From a checkpoint of a small transformer trained on Wikipedia: no biases in attention or MLP, a variant of SOAP for these matrices.
Each number is 50 + 10 x the weight over its row's rms, rounded and kept within 0 to 99. Layers, rows and columns count from 0. The size before them is the row's rms in percent of the matrix's.

# up: layer 4 MLP up, 2048x512, rms 0.101, rows 2028-2047, columns 288-319
# down: layer 4 MLP down (transposed), 2048x512, rms 0.0912, rows 2028-2047, columns 288-319
up2028 099:54 61 53 46 26 38 52 55 52 61 64 68 42 52 38 56 31 53 45 46 62 37 46 27 49 50 47 43 39 59 48 33
down2028 100:69 55 17 54 34 41 61 44 61 29 60 66 45 37 48 58 39 37 71 63 34 47 40 53 40 69 47 45 47 57 63 31
up2029 098:15 47 67 70 47 47 47 59 39 61 39 40 48 52 47 65 62 55 28 45 64 55 44 49 78 52 55 46 40 58 38 35
down2029 101:45 53 55 39 34 40 61 64 47 78 54 59 70 37 53 41 57 41 50 51 55 41 61 44 44 54 44 51 32 48 42 41
up2030 098:47 30 55 58 43 50 49 38 48 50 58 52 50 51 65 45 63 39 39 33 46 44 63 64 54 56 53 53 49 54 41 63
down2030 097:72 45 40 44 55 45 53 46 37 55 32 48 66 47 59 47 56 57 67 45 27 40 70 32 52 53 47 32 43 41 41 53
up2031 104:53 55 46 41 57 56 58 50 41 77 44 78 46 36 65 40 37 47 45 39 64 48 40 53 62 56 35 51 44 43 30 40
down2031 096:43 52 57 53 70 40 68 55 81 54 66 43 67 52 50 67 36 50 41 37 43 43 55 56 48 46 63 42 48 57 41 39
up2032 099:47 43 55 51 60 57 51 28 48 42 36 47 30 45 38 35 55 37 48 47 57 32 56 52 44 51 36 45 52 54 53 63
down2032 096:45 71 63 52 47 67 52 48 48 56 47 52 47 48 39 49 52 41 54 38 74 59 40 50 46 56 47 22 58 52 36 61
up2033 077:42 47 58 47 64 36 44 54 56 55 46 45 64 32 39 61 70 50 65 40 66 53 67 52 44 43 47 28 44 43 49 59
down2033 089:63 38 41 45 67 35 66 57 39 40 37 57 65 39 53 53 49 65 42 39 59 64 57 44 55 40 62 43 52 54 39 55
up2034 109:43 64 30 59 56 47 51 61 42 72 39 39 50 58 56 57 57 45 35 33 42 65 58 45 42 56 55 60 54 66 42 46
down2034 104:42 59 58 44 73 53 72 62 46 68 49 40 38 45 58 51 59 26 65 54 36 54 38 61 48 48 43 51 48 59 37 46
up2035 106:51 49 43 73 62 44 50 50 53 49 52 33 55 52 49 46 79 49 56 47 45 49 53 56 46 52 43 53 48 30 50 59
down2035 102:48 50 63 56 70 55 56 62 51 58 48 28 55 45 38 60 57 59 65 58 45 47 50 55 51 49 62 48 58 36 42 45
up2036 103:53 47 60 27 32 56 41 33 54 70 55 63 39 50 44 55 50 61 62 49 66 62 42 51 56 49 52 44 58 48 47 58
down2036 100:36 42 63 43 36 34 35 55 62 48 39 48 70 50 32 38 59 51 57 64 55 62 44 49 52 61 57 41 55 38 43 40
up2037 084:29 59 45 59 66 51 35 56 62 50 41 56 58 61 64 52 56 57 41 51 62 62 35 60 63 57 51 65 48 54 46 55
down2037 081:65 50 44 49 52 56 48 40 76 31 58 53 47 31 55 42 48 33 74 46 47 56 58 58 50 56 51 51 47 47 58 40
up2038 087:40 81 53 60 54 52 29 65 40 60 36 54 53 28 44 47 56 54 49 45 55 54 55 44 41 52 49 56 50 69 42 58
down2038 095:37 63 54 65 53 38 56 53 48 53 48 60 64 42 35 51 50 43 45 45 45 52 45 48 48 50 37 66 68 40 46 35
up2039 090:53 35 35 42 49 35 42 44 46 72 31 45 50 56 63 58 51 48 44 46 60 44 44 34 51 37 37 51 45 53 50 56
down2039 094:51 60 37 55 41 54 56 55 49 50 65 58 58 53 51 53 59 57 71 46 35 49 55 63 34 43 50 31 53 51 53 62
up2040 114:46 55 49 34 63 30 31 43 54 49 55 45 46 45 66 44 59 58 54 51 53 41 58 67 47 52 58 39 51 50 52 43
down2040 109:47 47 57 55 57 45 35 31 65 42 59 45 54 50 64 36 62 57 54 62 38 58 73 35 60 56 49 38 61 37 42 44
up2041 105:66 29 48 45 43 36 48 54 44 54 57 55 58 41 38 61 51 63 57 53 35 62 48 54 53 50 50 57 60 51 45 44
down2041 108:58 59 46 32 57 38 42 47 47 56 35 60 40 59 54 45 66 52 51 42 37 45 53 49 52 42 68 34 52 43 41 49
up2042 106:55 58 47 47 61 54 41 62 29 44 47 38 49 70 34 44 53 49 44 46 45 35 45 31 51 37 22 46 42 51 38 48
down2042 099:65 50 40 65 23 55 65 50 35 50 55 45 43 61 32 49 39 58 44 54 41 52 47 61 64 52 38 56 65 43 43 66
up2043 077:61 55 40 48 47 60 51 58 79 61 41 41 37 49 46 51 57 53 51 47 30 49 46 61 58 46 53 56 42 75 41 43
down2043 095:46 42 23 56 52 42 37 64 39 46 43 63 38 58 57 45 57 40 28 61 45 57 64 47 47 55 50 43 51 56 45 39
up2044 077:58 23 56 54 51 50 45 67 62 63 79 27 55 59 33 57 49 44 55 48 39 56 53 56 48 49 60 50 51 70 48 61
down2044 089:48 45 49 35 65 67 59 59 51 35 52 70 53 40 49 37 46 57 58 35 52 41 56 38 50 55 49 69 53 46 41 64
up2045 084:60 49 50 35 25 65 52 48 43 55 57 41 35 40 56 56 59 52 50 42 57 57 43 44 59 59 48 53 38 57 56 54
down2045 090:51 56 58 45 54 41 43 61 59 54 55 54 58 54 63 41 48 41 48 40 40 38 54 56 39 35 57 41 48 52 45 41
up2046 103:60 35 48 29 69 38 54 49 56 69 40 65 47 48 48 65 70 35 44 45 52 51 65 47 66 53 53 50 52 31 55 60
down2046 098:47 56 45 46 69 61 39 34 46 48 45 49 40 38 41 56 55 50 58 69 60 43 66 56 57 38 61 57 39 33 66 41
up2047 102:37 48 35 61 46 36 43 39 44 49 29 40 41 52 59 58 49 44 41 52 44 58 52 53 58 60 45 55 57 45 60 49
down2047 098:50 43 37 43 45 45 55 57 59 50 38 46 49 53 53 56 39 40 53 47 50 61 56 68 44 41 34 44 54 38 60 56